config.yaml
num_hidden_layers: 16
hidden_size: 320
num_attention_heads: 5
num_key_value_heads: 5
head_dim: 64
intermediate_size: 1280
vocab_size: 16384
hidden_act: "squared_relu"
norm: "layernorm"
norm_place: "pre"
norm_eps: 1e-06
positions: "rope"
rope_theta: 1020.0
rope_fraction: 0.5
qk_norm: false
attn_scale: 0.125
bias: "none"
tie_word_embeddings: "early"
parallel_block: false
extras: ["local attention windows", "gated attention", "value embeddings", "hashed n-gram embeddings", "a smear gate", "capped logits"]
init: "uniform"
init_std_qkv: 0.0254
init_std_o: 0.0
init_std_up: 0.0254
init_std_down: 0.0
optimizer: "muon_variant"
learning_rate: 0.0139
beta1: 0.9
weight_decay: 0.024
lr_head: 0.0141
max_grad_norm: 1.0
warmup_steps: 200
schedule: "wsd"
decay_fraction: 0.848
decay_shape: "linear"
final_lr_fraction: 0.1
batch_tokens: 262144
max_seq_len: 2048
doc_mask: true
train_tokens: 1035000000
max_steps: 3949
dataset: "wikipedia_en"
Each number is 500 + 50 x the weight over its row's rms, rounded and kept within 0 to 999. Layers, rows and columns count from 0. Numbers have three digits each. The size before them is the row's rms in percent of the matrix's.

# down: layer 2 MLP down (transposed), 1280x320, rms 0.0304, rows 988-1030, columns 0-159
# up: layer 2 MLP up, 1280x320, rms 0.125, rows 989-1030, columns 0-159
down988 108:581428512421476460563639435471473521512511618508493493641523598413521423488531456505548463515503501594532447512502539549552546557576564498560458525506526503490431521499571514500540480543476500515440490339490412479482443508508506496450444600545570549442529407556447445475527546487502539593590524471514456587457489518459528470497574392427511407490519461449522530521562548434463517503530495505498478514543401523455491476565447493536462427557576538459508513473417465548448492468556497
up989 109:502478464515532523440553531471512552441509547573367439547485518524581481445530545454504554432438488548578456377535574514438536535504501464525507498550498488629492547509487488475539464467466538469517490527476434462413516476503470580504564403482557470506421548442470469501492424541564560529455476442447464545491502656524506551465529479489576460524498541464440438444469536480522411469521460430539573583524541479477470490462565449442553611506411515450550450479546533546577514552448498
down989 103:489502444482509501510474443567458546573442574470531515570517418480506473482393531464522410494466405545565577388473571515524446453508478490453517596468554506575545574524504445487547493518470560485547479479567528573456482459462526605517462439466505498503548488513495517434447528501609511539501567336438527565496603469482461532480538539474488436447559540388472514523512513459439542440648421504433467555462483480511549552357438544540529498473474579456542519450500548511494506548556479
up990 103:508484534488528487510518457481491451506453491527467518479577557456532495456495494523435552562568436419499516503498432480502459576562545424518529480501514527495481483565517405477509499533455546596503531539423428404468489405511379541471494504505618534523533456502477579506407495538479473523550478359578542548506498490513500431462433422555496484464456461537499495515570505517424522576494453343460471565518443469449507565493514491442565585521521524515431486533540456443483530554618452
down990 101:599417558566485538469516418497495502452501555548512450510531575476609392463465519533483567498522469494457455501530502427476412485481447551511544442480565503566466468561467509502522497566436480499424619375451460481507482476486469479523452573601584479536559448404523501473447421471488582489503468493562629469486524430528559446552421454513515435462484549478453532466571455493464467476531544471517417461543516508551489491394474467396651531463464482440382508455583519507599499528537503
up991 105:490491522530464500432400480418535486401461543514439474613522502438563516495564472491530459541559480484557441481468475505443466475438469583521505444528573575431478461560475503454434484546505478400441471527492591551558493484525516542538588489485444402558471623445472431476635490499487544523437560521573471532437567473524541584438441349408468486480506555460555472478470563459424453494553515420480547489502518381531501484554578420464460527475509466557552540507447495449514489474611474
down991 100:524409594365543492395435462529557559533538499456434449466416515494485399496553487514569509558547495480511468446414460495525446465442495509519406493530454599583558570501433485440506494481508487512557443494522461499512487548451554505463505569535466477448425497489488479586383523598486519427520449584557532420472529420543508570485529489515433460450401484473470558585574521493547439558547489552543521467543509603503464534510624485432400508506462525562490531547461540503398458553536440
up992 098:624531522482486555528502481534535423511548533530423541552509484548471558590463530573505466507491611489502465422422461579586559536541545516462513530553570553515449536472521604530486479431441443475439496488488516472476527467393542475553523400479445430401427546441393540553487460430388560506512475498499457464536538430509450533519414438528497532562527500467493461467460616494390463531470463524444488586483652493408529503542482523563574482526545515511434419565472492441470569535497439
down992 098:492480501536433428446597527474560465512520554460401462470595534424457531460537473538564444543531503534502523566495494470524465505431499442509480481577534506622493508453438457533377438521556513490567599504502444454550494457559547507494475479568588563439508550513488435544500506512473541514484507529489411495554514439427551603494507427467494481473584531460544469575516488502513441561511401493474537435401491597469598505542557510454479513481489598527531531536448527477444492440450512
up993 106:548524446499531551431602471465475506488519490462509523497430528513485470480509563502491483480561646546465458478560472419475473496431376516537548439447595547429465472501500518489626660532489438505509502526457481438465444463433515420552487573534447510491534527476590476510468475544496495546436445518379531514575502587566497536471543484520512460500476497443400512476564490484613496630496434478504505483558475462495517471465535535472494534440573518520575417539448468548514480565510357
down993 103:507464487519537570483517547429532475549568532463457549530472462617558567405613571604539472518523512570473522587482500448461447446475418464438501505482547555421348489470492567527457408461481514501504589484514395527468584524527507475526584503519529525538384429474477540442413488498497495524562454415508547430523482605572455510446544483514483536509501546538421562451523578508503538594529527536569519523481430512488486399515455544607562617493507445520482504552530493396473460518465404
up994 100:473482497535445472449497462518515469551491515453472578524535535541479419429546534432492418416593457473542444444544500598527506472493480529493589456526526474528569509529469498510507469405593529463539485506473517597448520556580419482430461546483517482429409511514634530403506492542523530522562610461512458502545479516525553471433515508543518444483416545472524440452526534528484400478496589533551467557552485494529555463400520385510446572484588505522569509425525529544547408487481602
down994 100:510491474484517455432508461537536524396442514462567506475494550448492473530466544471539573421447617376486469504433508510545530573518542497535494385458482487575454569425486546453464509546442564428537566589480520557472450438525571583519520513509467536472475489483586544439574508481514460473551640470520455605488520407438498541605539487507569524526524477470425457558394498544520500495516450499545432501424550546435503499538467547455504584465454426450463443513402547508492432502444460
up995 101:493522476409531510525527520583524444498559536475400423491529536591528440476450521463506531553523512479519466561466555421539532463612474509429521484586424495552470446456616484500528623462479428452458481443625475474532550505536459526588435525542481461567474500488538528540465472441436421438409480410516515495506444446415434568538486577488425498509455489485522529450537486508501501587463532478481516478454417504542547486551513505505515521509438592538449500447520483501463424598572508
down995 102:539449466442465488525494502486476422482513517544467589464403428484460500515532569548530491470481428609498480522448510568405441541407518469496429528477508576513482505456529407447442485571536500490562457487533493560514509569439495474504550588433566514569519582513556469444477516512545466473556531531542492485594460534423446481547519489600553488467455438537568570481468497504548545469549460467537514550521515533499486572485451426536495489484466508483530581402485491368501526474435464
up996 091:460503557611577497509574556478493488581436470410500536456476606474497383518480389514447406532524422513504473512517522521420471492540507560505540459579499615475489507438462460608514442422630449485505582496533464585536544475565502469460523445498446511546504510552527462484528459521471528493462417489437494460467434574536486498536460445566512498467495550453450446501503499491527481527464418461492529522587500557603472518471490549593441480525518446475566433505574567560546537428494493
down996 101:560492556415525483411510461434509513490574488519577568491399458485577444449492580453517451500368527546478574470509448470540455494393492399411532475488479469592644493391485473457583555521516516435461514437433491522514442395467420436614497485576477559515477475615484565508499492503557446491530598524458503569605467524561475414487411461560507499573565530473484440475517426567557546427522550509587488478519578550484559532516495430435448511469468506545513563608523504456489521462477557
up997 093:473451502521493549445568602503528593358442512494462475531432496527586504530476494537473508550431536504544556487454541557467483569541520444499476530472440529525483565557535498554500559563452389566562499545524485520511510512549503495550529495504480533532505530476498533574513526513493390463548523552481567445417499497488482490511462520509491489518477560558422434457506552556525481519449570495546564507593420517559499559446422510456592608444565460457507494526479504605503512373439537
down997 096:575489537517527463445437468520471483523459493642523459458550580492482521480469440493475451446467390447506579403486495494538515522507478525542502521520445517497422455548543484484500612505523413431564544403437550507488492628547434523574574442557496615484427517482479515497506437420475430452555568474574547487537515471464514546475502487495442503591476500549537473454472548383442465540541523539541401487449422504539539548451558510457469574489493519499424529460443524550495530490541572
up998 116:608511528459490537615429502518494522472587520523508508550561513564529526486462442519513448521618360615508517550529597607502500503521370455459574547512509508541447441441515476511525506464509500513469539430493570485541473554452518516469436572568436465502428566576454492509501507462460476488412532489370436416520482549477481580555498523496504461518407491514552507536565523511542612571460529518461483615494501367498509382475511519446538470424559506481487430550471468452496525522567457
down998 106:501403495565446491585519501353535523444501483517462478461516440551505412416449497507488498603525488480462511469462508461612483479451504529493493518523488495557480500498433471476497422536525535538487467464483578480499492546558552509453464445523532465450502539420477375542527439466452492476446523486475514539532426581538421432477540551575529500482462525416555479513422544534532593492486545437486432498616517447552516517566503487479546458504501490508435540452485540517525515464541551
up999 103:424394471548452551494610512616506485527490596459414431542465544525542463544550494487479515531478474598449410457495434534484505490555465482548450573487480541514524553496536434601519469494444579542479427405460454511571523493470551540556495504444484528623529529517475529549521441535539498460614450473539509486561482650519453538468494581462476498533534488513473468524566566495510510443583431513516533520491584462501453527497522425465518497494591472515490507535562493465431377469551461
down999 097:528501511409460607475534511437437556469489510447532455526544530477520543585514596534524557442452509462476495463432507497483610511413500444538577450511518437527500515525412534534527383474536474468628540465454591447487494535548571462481506554487382490528489485521530493442544521451482420565482497505538556502540541494462514502499437470501528483581583441482592449580582440392484529471438467539503492600504414528582531490474526584580520539455500600524505547534483475579547398471533504
up1000 107:491481480536480436543546625576474533491453404461486529444478421544462425504435466496558471443523602478487511530572492454433559510589496390431488494504499562530472489474563531552436451416493553616539460529477607497470537481603429629521445495494395517481483535469536464454667583485545497541574512521573555423428493499430448512621411598500541454498398580512487532500435492505526449387547496480522545517496504498534454491565457515539513504527528483410466523527496490555476496501601465
down1000 106:526478496496516555557536495494444562458533462495546533520472543464472535459478492490504506447526500491567511314448552526510463604530523489480506603487525429531513558471470418489394411431454465531473547487554572513443478462490517499458494567455483488555444499504436537354492613517438448573495515474523442484407495517447405481457519486486396572490452404499464418576461589392517443489448571601487505455534566555489479513502568445470489588444564462493512470526515538464504525571509410
up1001 098:478478560598476518518589565517564497497576481523430529478568526544527425483584450465478554486461419526570535485380560484467392625415474501528628487501475474532469366500566619592515497479555487538574506448548564391488599486588475492684512494484517459515566561515508523585507478471555453508511526431503463513478509478493484508475484511502454440459499351493494469533563514546427533476527528487403498401530391524532510564467488431522549490568488480469481556494489529595441537485506477
down1001 103:502537560433409421576547580478464514540525488560575546511452550499566427438474482483507512486571569531439489536445525602435443459495592490499533497511480485475500491471500428448499488463495529420472444492508485567556542535572563506470543500411523513528542546582472541485445422539480318554406602461535479489506546513445564537501557545601426518450487499558476522444507517597421455543480560565591537499679466503606524492533477580387486530582519450501405615595524465526463401493470497
up1002 099:481481555526552539462505507507492556526587485545486526474548563489541534424498428593516562604554606479515583589538503427603465484570471428493452496475519512449555496554492465534523576522524549482463484504389494530443503525451569504503476458527537601543438418564528495468544536484461396484558477412509572435461433465483512532469589447491524545557511530462557523419471452577514452534495518563533487534503502512594547628441514444410581450517486476460569543497471453551534457458556549
down1002 102:480542583570454564524524505417568519506500450520529499529487548473460453536501506480524554624560522585528531597431529487478537476467550550585458418399493541508498527532450548516535478540452488496428563480483553457373440527503610486504462501495508584424547497427449435638507578517481509404537549493585571501533486519502475564506452554472538425552497455456517482552509535465503526491577564515475562513411616404530496435468516539539505494472378491525450561484418430486531468539545473
up1003 107:527534451548437390500434563526477402514476508560518486471432521409577523475386502489516488540601521500569396520492505594516405483574568543380535437491539505508502505525473557565442544457369486525497501443471521594448514528507481434497492490477589592448472500486562542565547469488554460513562463592534536500449525490564550449390420575529462564510512449557472533522430524451410551498445521480527535517482510411492550572473526519529540520577498473414567498496549563344444514514462464
down1003 101:498507520516562431527474391516466428469535544448541513503431443454515388477494480425467463578499393486577480415517587593530402591473490551551437543475524539461486459525524505560459417546525501564492478403448556429448517469434504443599454467562482575534509511517498483492538467528525465416473580467493438453554489550429567571439556499518427447484472545433462542452456476479527475490458533554491604549463525448625444455498439587457506510474609472535527479499521471409395524496460497
up1004 094:616504457544527470506537514432470427514482535503518433466515501451479436480474488540406484530645468513509510507486466492522429493510545465464535584479448449532521428652614489468529411454484562510423556412421465436475517486490496483604513540486429497443549496520573468550512545480409537482459443397486460490452524439551491531466456420525487436523451482450505510574440474494494446543515555564382529458419542454444513561518560492555511514472517526555445537585529556534448503505562513
down1004 098:516534479455403514519488445423495472472533470489515420507502429566552466500427453370538442446514529584535529483514516494473517427393551421572487546514543401533540599444365603532434581572514552508528508514459529506543563517509493516466538552507523502508496448501522462612433466510464523485483417476494494614491429487524436529502535465465507448539424466495496532531540546552586496504409447440532499439562501407550521426592478545474534593505381497431504497566580516484477512485482504
up1005 099:431493442518519581469482380547469540429475392592485472443486506402506468489567480533530484537468496561424482504479491551505488508520600481487495425516488470495462558541411571455597533490567545557423460512552530526496551554518410510452391510438490468552420471535524547529416445482503498557479532424445443441570464499502456535526514441505559470534464557453408500435516524516431534515538545402534472504559561496443519465532495417470536507445554518475499492536490568516451520595427483
down1005 103:623477373590537531466492461585434438450519536454599528563509517550518522454483524513504562550483486581453544510554476493503467581476491513551553577503489444515546442495581579493379484438541409568605519434492464569548491538577578554492492498498514485536515584454470490563550522428594518481543539472435496545570530468428541437532474455588497533422602442519458510537500490432435544395530509522519513463439521470490493514407514485569519568486444429427462454562533540544547533453533507
up1006 100:536501513500532550640552578363480476551493523506548547549480485555549491402467493498502393446491505530488569637459546508416437485624451536555520593455435477529515493488530500487531515434489526471491538504596443449583470538454537418456469527494508506517510559364514492457464519518554547481533536512391492519433539459543505454486582404518553398438516451584500505440435412427516386513517501477510523544502466499526525510439555531411525473543496506544479459497569485523476460509419585
down1006 103:461457465528495510545507500509510473537568452514532474485544520455448517569515501497487502542442492586512540439488519527501544499412443554421545366503537487537451556454501460631493487478446517409366441512548436555488485477387450568491482548517502509529432425631486478432451426406437482552511546499530578478532533499510473460475578488511363518476521468484551490515558443589437490540566473640461536453474454582472531524440521489519526548567474536484435498543514507506452512567506481
up1007 105:548532452515504408470454477496427554568481527493583573485568392473498501456495521518503475435565526528599451492513593614538564419498400464401495552552502417557508531523468506527533453492497574604433518465513628448482514521443555428533492497494490505527484519591509428512446575553496512489462494513449552614496484539504546511475523470568454632521470489501481527481491439411541563460562442533493527499486484493483546532519550458550509399466526507501495491494528482549507504498457497
down1007 101:425513458645492465585463547485536542516513517503474560491489598511511547504497472582487522489540402457427380533532466429540537452572535546485543522562497509564530462555464515501490426454627462487517436576405459458529587594515527432423524541536529585561525510426463493522540498520466516552473487508519549402533507469579407473490616529487550516410533405387396516429504570504461522507565481490488469453532487463477577585529570481433478504486501418523600417472488532512512584496491558
up1008 098:508493527412502512403529553481529507468511467498497485473540502536493486476562510440400378410506504435507575495438471650503532524412475454565528551558527620449445530516603590426565647496369444501454527473475568523570628610530443588489426524519511502472499540533495500502474526538430492486534468572545421488451604474551458464434490503532496480537555587475490472486532507469458464483456533498412582517491565542492534500566481426546567461483410561461561473485513514546494534588532540
down1008 095:519507544468470420518453487558645456485414427494526512605455547484506567448559502496487496508513521543398579450497433540502437615455490485464515515501449530546529499529516461493423523570470584407450438475498490534574544592522557503426542447498411484425599555518474483509527464480500516456454455526551441507558424575439484474403567469491504503479507569561499412485465510584561494491473487505487507517444540448517432480603543446511506461496433437528468383530509497537502427459618480
up1009 100:449550445538478479427564543495458532409474546480500551521509461472473546513519436480564428539495506465528511573439389496562448550454441518481543508498544496510481470445486485583538538494468559462445514488495460581631512597537425524509532437513431527454471446491464522465492478393476534478407425418481538511558588440481481572516471468551489428433506475533563436437434573478496463530537538465559495589438569420509476541442482474537529543485497551453582508400614522460526452469520540
down1009 104:542460539530530499439505526469489538482505411443438438522463538403467453545549435623531572598375415540602534500532381502551583513510544548492511542524529452537455531505438559522455480561510553527533444531406460429494505473491562422501566545505508391494511497471490464579432493449554461546449428516449598608612484554537533493460497483378649561505525533501534396411464447617530482457570511500466501432524507534473519429538466514538489450534591517455508494548583484444561498536465442
up1010 103:501477568503500491475447548427456480446572487491483532575587505437496445505424528514494528426581519464530519497509451502430498497508488485549584518472510430465424482516529462549484589459514538452570483572599499516617410455481420479506589496435435507426487518489459478498600491478526519491389506485542647424478565492599540442492465439524521629551429579553529539578586434565458502472524472531565436486538471453511539470478504499429469483534613520437482466411497483515484487515475470
down1010 094:528598503570491524482515401515425452567546492614495419491530564407556568424517469419497479482492511520536459481488530456472534488620503453458522494524459375475493494487587571480560502498462439541429474540480476576391492541460547518399443495519476457524388551432413469491480493536539579490482559523506503535491454550496497479442496538490524412493486515442475475518541509454605557549468523542520538510455504496500557528512470544509504382467511495515518449482515454484587545521493464
up1011 084:599506542448617441404393539487568442552531548462529514560534473555433419576515537538453491523500415435492472460465541473584613539584407491375578514525444565454486594531446477539481507443467491435498530554501479466561536521414520558489535452457467444502468475530483500491457486489493557527506427536450520496504482553424465515498513454535517504561533524471464541507519493502475462549458519494498476583477615481513475586436483515465507511404471550498420540551565498488382474468445529
down1011 092:571407487557488519559602447523490535550487456560546456503455591490523573486489531456419617536578400465585504540472404440449449520483523500453487413514504460557518535444503512444484480525512459436561533531505536563497481425458499455431483498497540556411589483475548518456552538560473545460422515534419494557494470577494486465468480594552473434584435438483536473635546473488530435554551469602442555500502490515453464442411548507552514565579540460564485535447478510539485388474496482
up1012 097:495503463484575446486485579542556504482520456512546491445465544506469487514548458584428493510486473543362461481516482525526561542465490459511509524487523578494401508569440472505564480476518652549549632521508539555493491418467466599601437558439549516576579382475495461533469430490454474498478513544403503489451392450448579487521501524539457562526450487525523495536509532517394419439541410481497480409544464497471529532458533561472462505466438461491499534529514475445581479615558530
down1012 103:576525520475596596500474453447629462513435460510475544444504508485532451450495492457490447351599533392513463493533579514522498484494550442476475403431482396449486375447498548553482501470522429398517407569453481528491485479492476477585539503514509530530458516477533518501521432433556544531556443464435631513579537472436468589555592517416519353505496517502539467487479478549538507532443516526508543561473530548548501541504476492481503380552537518424486479484462444418473476459479484
up1013 100:560567543424584473481524503547619424520420448559497418488425484460549450506509572482423533486494518513521402440475515455531445527505510453431490463448526436517453371507516515483467487547518437449465446578491477386534427572401468510577479497551454501511485542550490504513529557465509431466590569528563469531399607550416556504526543431457579415499488446395465429494550438593369532573566465489515608436540468508499506522500550491411452530484516535545607518548584580586416432580501522
down1013 102:570528579484462554630582589477619425489500487461428618453460499460478392467505458559548449585500497527528466444605502422571480504529574460522496573498574435481523511515396562528487498519458504518475417522472554549506492544480494473493512574446473435486482504497425539502413536575554444486519395475486401483469496508499468453413498553437506422478503486473469521525523524571402583467469479551458549395475521571488441490464547435493494491575535444530370522497501500603551529575486580
up1014 100:491436507456529487531444578439399522569573508526553514497461477527545436454497588492528565646519486463508444519584500460499488572554533449519522427453516471455527464431524486520509482426451464503444500458521500390482493458518419467566516495479492544395448514436467554431484475493557567506484500506457539446588535511450526515444511509444513569416450490515531531458475482466590505547507504551526533598530437456487583563486519478538499611562590462433507492540478504404583481444373518
down1014 097:472591525482444500421449472454505484490502550477403498495486589473603434423503539467411452564565519578472523485527463580497496444498560442494502579506405499537377576502481572438517550468422519515467516486488486587416481492429430475538544579547495493476446582578489474420455604508472509506514519489490421499485443488483483412419573494564482527506508492612473482456529531438538503505440486429478519472555561521516372557475420547496515487499554551559556500494433425608471500489542491
up1015 098:544508449490471514526391538556512535420542494493505474487497465454520440389463526495558507448496521398471577565583560504638503494478518450477509477497509511388476469512507462443475575440504486431448522531489494522597455469449583524473425472483527477503492545497470526526485595527531450487470489534515556579561544445537488395559481528500471514457437401572476435463473529507464564467435499543457515518629524505486338456540535470439552534441420510440469559492521414546596509455498573
down1015 102:503436589426460585407507527506445515601517538515474522489602448431399478528482513592483510479428520513525479460571499443480503470526503457481567376368546518386439486563545507536461511532536526558465548532558498545618495505516480424526514598459510552515468498441445465537408512545452440491464579558514433397562438499512504512515542471421571454453459484416565412609417502523463497501544474525533532436478482448489542470405546542456520513425384531545498452554464416599516478439582525
up1016 090:553539567511590536592516534489480495476505490488513405507466487553574442425550526509434443510557475485535460507469502489493604639469492542541540438478597540436459454466445503530561410473518499528520440525531525463521501477425497530491477527432499527486508541561558518583439485443510457462562423490448469450477538472497463543471392414580443446455470423559569493523515552573494552502420455510499507447577567576457547579431487512510539497524494482474509436508444512590558482460517458
down1016 100:540592446457519425533541575529445516484428478538466504471492412517489440559524576541502529493460544531565513499493504587483493456437618456573567535526566511552593510463501512464563414579501489557491505554458567532499431498471527491571372455468596488485479509518570571452483441471564544556586497509429512558513486551504510464413398503623517553528507536520530493595613453548489375459453419437503454464538465457535549474436423428501532520520604393513491547504460525430441524502458444
up1017 096:453453434550471538469476483436454460396512532549498407462475521577440539554567505560483462475458499408526491514467503468466567451467408558512492509520537501522471540587505527558510526515521484424579511442503481483487453537485503528520450416454483494562493492533536470621518510480480403559484472522506505543476565508421510598483499589588479474524579542440381495559493488405534566428487467494441592510549566523407539443518529453528490508431525502545547489459497462459469489535534521
down1017 097:549522493525540576565542455465570459404488589515488496508418456553514466500558459419570522433616453494450577479361491404448539552440469527549496536376583460562491540419514472517516481541440591474517465440456499479484514555440474486538475536537516445378413527510487516401499559593543551527414476403393495559473483460487435432553501450494444536487493486537474461549516513535427471444568526511435462558417557496475511463490550553457525439507509520556439486534472447494523521479592522
up1018 105:526443574464624481550465470539503483562421607462522446492531438454464521535454498532460574476492415536554539524466482561573482507532491452585473541521501537493445495436497540456503513478521606499538503531521521518516501507418422412453508534468506533539529441547433408414628560512526508506414572562522504556487493483492579411435493434535506428459565499475490500562503475404448585464512535456458564446451543412395501465428415527504529498416560395487433560479463552475488490478507459
down1018 103:570456529412457567527566525565469471575497492526511555495529495583513500498377516509427643512378467563535476596487529470505542432624516508498490544528599470455482527480541501506466394503558447492502526521448496499437497425482507441582551488571509462476395497595557540502467570481441441420557477418562530499513488421509421370424513551454503568421510549492450453516551528480502497496401536527478509507436450522490422454393484494458554526499436532470472549512514449551428490533511527
up1019 097:550577491467473470481501494501556518537391540473498499586504523445450545557562496519535481504487590553493570489597557506412383436532523483574511526520470471487455504522525456597437475548478545455521515528487496516531498514522530491503431494515474424550533509507492450459544535492547414503494493559593575587544502437547526509610506387472523431382490545390521479558505459466595460386395473480547509581388459429544533445634473565516440534528548499535500483536473431480567508507468537
down1019 101:455490512482503514500489456447449574543490504448480500415574495381529454493430550562445480612438429472535524473531421525544439527507534494427440601522445535524579494523434549532543452537549539485464537512513542492457443476447472487459491392459500395563506521536542496498508469462478482573572515458609488470488474483491441485393479541529584530487461452436515477511514489585546514545562549529517578349495434609511491610541466451464457519511420465461481547497578619506371525469497475
up1020 098:456423557528591435428492519509483481461534516402548457511445555619406471610480531557504519437513443543513429523493514523442487517580479476367564469500464440481467460521431444584520584493457597537592512465471422514467438376587526497472505484478532555494458419513510477446456534557542555458417502558477590517499475544494506454416430486435524538536421570554577421465479402438476559486561524482594494571419551450448508505531550446471469510449521423519503577508500509524463401494490560
down1020 099:520502549408546480505450459498480425459475555530466532519511480513497564582450566534579568504449467460524443560545515518550480373470448468485456421543531430554470567505533534480537480482532411520575500463368519479517462484611478503407458467512531556380445561473536446475541427495529476475562421524493487557471539536529530482464539498505532467604435556528557500517465431518584479504509567550473405476532507403482422504419433475506460507491509557521473487498540539518428575567515522
up1021 116:559540437498486568585466505451522599526403472476413549539495451475474501464467414522516495484414402456488542514546508493513592520600481457452468419580451513508476560487558448488464426616535461469460511543554463472446481553466453508508547500517515548397527478519507405504514487505404476565462466477494488504485496526501422441460478525533503538492537500464532628569438397476516480541536417488489460428418427541576355481473482432544489477544468530539490503501452521468592560553505574
down1021 102:460511358519558515507474415489514555513511532521552571482552499417600550530429587553562548501530464374441476570446524362532421492524480506496477495488422544429512468576545512462437450606509468531562448523453424482432473526471508594459492574427524511502475520516492478500447519494474497519477520434534472501478501523584543481554507575462483538522554514579528521501493479529579532461502468528673513465534504530621512416522536465563531492384396492498473493409437461512464538481495558
up1022 097:502442449497454537494464488665357604469525512520545518438502547439494472562479493530615545506494482490447518594509527528506484616442537523425447541530521548520527475505491534534510531524534504487521521406485546446451476448581506503539479493457565496594556585460520504488476452548573506471522484591599478537532394533550517593437584399494365527477466463450453513444589500468496597447571464476479418447511587484590462415593425563433497512564471588486449485550507482514446580556417432
down1022 099:439536508516409447492443509540525539538540546449462542498523452495557519418454521441489410487443547524456529568477408487454536490490494475376521548479556385524563538510505489438514446454477524511479449439540500549403479466530465387486429495462574511483566585387466458518459512433547624446588472454484462498466550598485398563477514388530401493455520492487571499453487543465453505479467421464573436417457529546532505455525450417505494556592458509590529597477550506527499425539550472
up1023 106:575392435521539483552498512500581530488493519481563560474513525489380571444499495427505398466492502504511603555528496427411570514472491531576603527487411480593479506479499536546475388494626524461481520383541551511501498414515456489459544552533459508473477541520533529551518448595441469514435560457418514545400562577504442492471517440459617485474508498477486461522528542433473472532539486498509534505436524435397457487425489514533569554483551491519546484548538534469514500481512542
down1023 100:408488571510452555587551552428417465535607511469508505480529465474576472457556414482503571501555509454488496511492419403545515533449537474433474502456441509464455422507450557456519617500489513463505519561529458456470534449486433430414488443466579644484534512421375395530490525479436441530487405566530484469488414515475496441540503532489565467559527437495406483560545510514551500505521536428470542502587449524433518545544554512479497456586553515461508443497479470600514649446451560
up1024 108:474546518511542450509512489534511500504508485489431483477485466559592428434504547561576535518556461538494520509502549434589534541496537511465537537580388506545537478413415430449512510478484579487571506390504386451542554514525475526480367473498462575480437506525433427499482506483439546512495611553501453510549474545476484500487515520473553542462442606416462476595518541520564507521432617464509564539460521456564454422572562429514498477443464445489497490595545507544463542446431410
down1024 104:431385488578476487502503489461548505481476465522578465577481441497497426484507512575533467497561624464504634493469470533520457553504484541501526486549462464556558546411434483578561517490550561468453432474445510515461531524478479449539578473494551413416497527382557453451456520612557504585470531411504467481507455446442511552468465528511455527520479566457437519499439513530420542460482538442538569393488427399480473499526552537444488438459485496470509508457418438519477359467516549
up1025 093:541470417446510551480543481566487474492459441477544514440521485467480452452392556506549534581522565590508477494573495482531515537546436510525432540388504509526462425513499443502463466471557575467542486529535569552459520460605466599534328538425594457529611530505483505523496516470519471510563530449557490508599524487534465534415458502498461608491430493525498522489507471558585494440488560504474527407556475516495583518559441482524509527547412446480457564466456456544400517571413509
down1025 093:498526481542400422464586461642437454546513515394430568483473477534447589561482468452524527483543490515520435472436459477472468524451524515460483501550480595533440583460568457481434454443503547463494581545553560584507539488500432504516471542538616454402494394516506528488517546446491369531407499487537557578459499527577507451516447553402496518490473499496463506614498452482559458410466447521536494421581453420497542513581566510596482433595487534421435536489603478549513450506534482
up1026 092:514535536404526553466523561452496516594438539481534491411607470386501478489443468507547495476487435533597470476601505413532530488455440481536535549571501475537522525431535530504417404488494524528493461523518545464562447465489443537520465484494433462485587460491461548528420606575546426397515518503545505480462410542513416617432405505371583511572525542511483510471456461462463616416362518452577552487348493520510420628512498540508479469485583496368485528529509467526527510553460498
down1026 098:497557527553499467463540463562485435527529488483477499474513444439521499488504516554520456518564475511516550524485506526458538484493431414431456407547505581560477515500529372595462524365530428458561432518434454568466487485500504487498457394583556546483549476561517448584465522524417329570494498502459460529553574467411587532480461519512455443550388393478456538431416462516515448442457548516448550470482505604547540522515477388543486590550573452542415539559478454441526557558503535
up1027 105:474593476480540450478459532503555466577487515486559512549508508514508491523426492485462451550582568525482522523414460566508562481434473385525504567383546446535425509574434532456557470482479474498485442475459534557498642591511434434539514559560570543564632547515511416525487528544544427569465418451507531492485463510426418438525433484518479445537454465485506479450518463543502587387498441488406503511526499568587503431555451537507565469499386529505473524480412525461478532539539430
down1027 104:346461328459500520508447546439494585534486554531425494552516565488481517542557469500492463421525555502485504535447518527402348478472416449462472461532515504526506478444473520530386438474420636523500442368559514463589422560547444456476522536535437513478468395511480506484485486472501459577484435575406453437498486511493495517485481498454502525480531463576527472501457506526432468511502472553515503524542520564431558530396494501362546486517584497531629405459419532473548567481382503
up1028 106:504421400425527514519486497371580524465482580490486477495451513450560496528578549519451567509506499429512497459426434494494542507459541528502565491528518498556541523503491510413455451510416483507546493499558556563474527472448458437586488464465497445527436417479409535487473477451547433420492555466491523458444515558488549602514424496606603534434588512552484491552495580572527580457493509473398555513567417570504525492440502588579442490456487497509501552502505506503457462501465422
down1028 102:487476509496487505505622394569551521534495543520610423486515486521497524444582516428550463487449410538516447486481506545578403481492515515518504526517507477398478465687514573461519508481439565487484527629452489510510451404560456538442467457566613478473548563592569529476494467435461454494506560451637550540567605469458468465424518472453461482465466512508444542516483460468451551518448559503561507492483536438575496613577492511570523465560495539511485436486441504490493467527496533
up1029 101:509550582525486472511494459460498470465472510486505489572507410494549513517487511554483475531512432472481549589418514612472476539467525565466531499482430571577469404510465470529480549474530467454529449428495558470475509520520528556371500468493600526510445544411598501588543545484560524578518510586450510522496487392594467418646400596572501478609477501544487547495558486405524487534479495512507535607445532510497551572578592509496390486488509530426482525546613553449482509423519471
down1029 099:483469502504394548496522468494555407572551552516481499510492462537463524511489560472430503508554526482539517501453514497465438549499453482527476478426515535628498555421427465517553556498493515557618515501567474500528467437466544602501574527570616592453447473459583442510500534496474553453532543523482526556442472401485570454452561541496498461545492543636497515548493408461525457451480446573441479450477573437527382536517544367463507441433486472449510468602555530451531503487444529
up1030 093:488491484491541527546521540497547449440515534543539517466458428556392505529528524491496563485488471466619480437474555440498542471527508474491475451437481390442433532538469468564509493531455607595444471546482570482539534495510494477463569412417435529411535502590513541526508469405520564498460531499481587440552508526450550541451439500418538508428514537553511541575436597501453552519537582527507538546498573446489547506566479497566466532488476495447413575557426527489621473470518466
down1030 097:519454576549534450335457476423496539479509520500526511525483504450546496445590436549530478559480487486509538637553479439417397529559530509478525596551450439450490461516546492578449455537508561451549478541465551499605449503463506470522511433464447456494514499490536431579412432503497489513482478577478533518562437566502482611485581470569389526471490402472469502413398549534507504550461461444514494486448475574500524501463519465469516543477515538517540441383564445590555469437526561